Weights of a small GPT-style language model, trained from scratch on English Wikipedia.
Size: 12 layers, width 64, 2 heads of 32, MLP 128 ReGLU, vocabulary 3005, 0.869M parameters.
Architecture: RMSNorm before each block, rotary positions, no biases in attention or MLP, some layers without attention, local attention windows, gated attention.
Training: 123M tokens, 6610 steps.
Each number is 128 + 24 x the weight over the matrix's rms, rounded and kept within 0 to 255. Layers, rows and columns count from 0. Numbers have three digits each.

# layer 9 MLP gate, 128x64, rms 0.197, rows 124-127, columns 0-63
108097120152138143088144155164101151110073118141105124105107117141099116151163098135144140136102076174104138134141104165139164145128156114135128146151174138113138137138164163139113159096161115
118119134132123158100127148177126094144119123103137134138132108124126142103094140099133113097114148095113118129114157107172119115100125133104086157123095125116125100151165110123126144137093140
167124124130109098161129094119150131080170141108125161135100139092118123091152126113159112117154097110123155127140118155150150174125103128129153119153111102130116174118140123129120115110145178
127153086143099140135117106127092126134181161135098140123152184125148103150113107127120109117159118097161119116151126148133148097090104149105177106150126127122141126101161119106134130154093130
# layer 9 MLP up, 128x64, rms 0.189, rows 124-127, columns 0-63
124165162118161115104151114117151064136116103121142153145140089088132115119148117143108126153144131153112154164115125135127129117142084111168118126111146114160114145076104160137139167106090166
116126145125140154104076092130155140157132116119110162106138132133158109114129135102116154136135104131149127158125129131096142142158131087135125157128112148145124107135123113134145105158068123
120083096110132100144150111135137174157123118183122099156110122127140147132127145140126118109100120123126104128154124099164132122140161124119115155125117126111068122191145135170110142128153118
154161161134128113150113117100136120143146165107093115142151138116108126144139117157107086135144084126087100132148135104111141107107129150161095138153120118121111125154145169095151125131104139
# layer 9 MLP down (transposed), 128x64, rms 0.153, rows 124-127, columns 0-63
124133132114106144085155160147122115123147142090142126167108090094121138134136109162128143087085180122126100130147105075134124138131085166143174093090143125108174148152176130116126121136149120
143130151133125118111123146145100142135128150135106105109105126127120136140172095125138127134147133180143098151112129111146114141121153124153150097084141151105176117172145096114125122100137139
103184149120122164131142106146100152118144145124120108111124088135144147106158122125123146070116171125158146145145133139122128144121137129146189096132074112158097110144157134105104128104141139
123133133142138153125148139147081163145136094129105110127126098086109155091083112087097131161112100102144117116100142101114155137148096144093147104090114157107118107117120139146114122127146141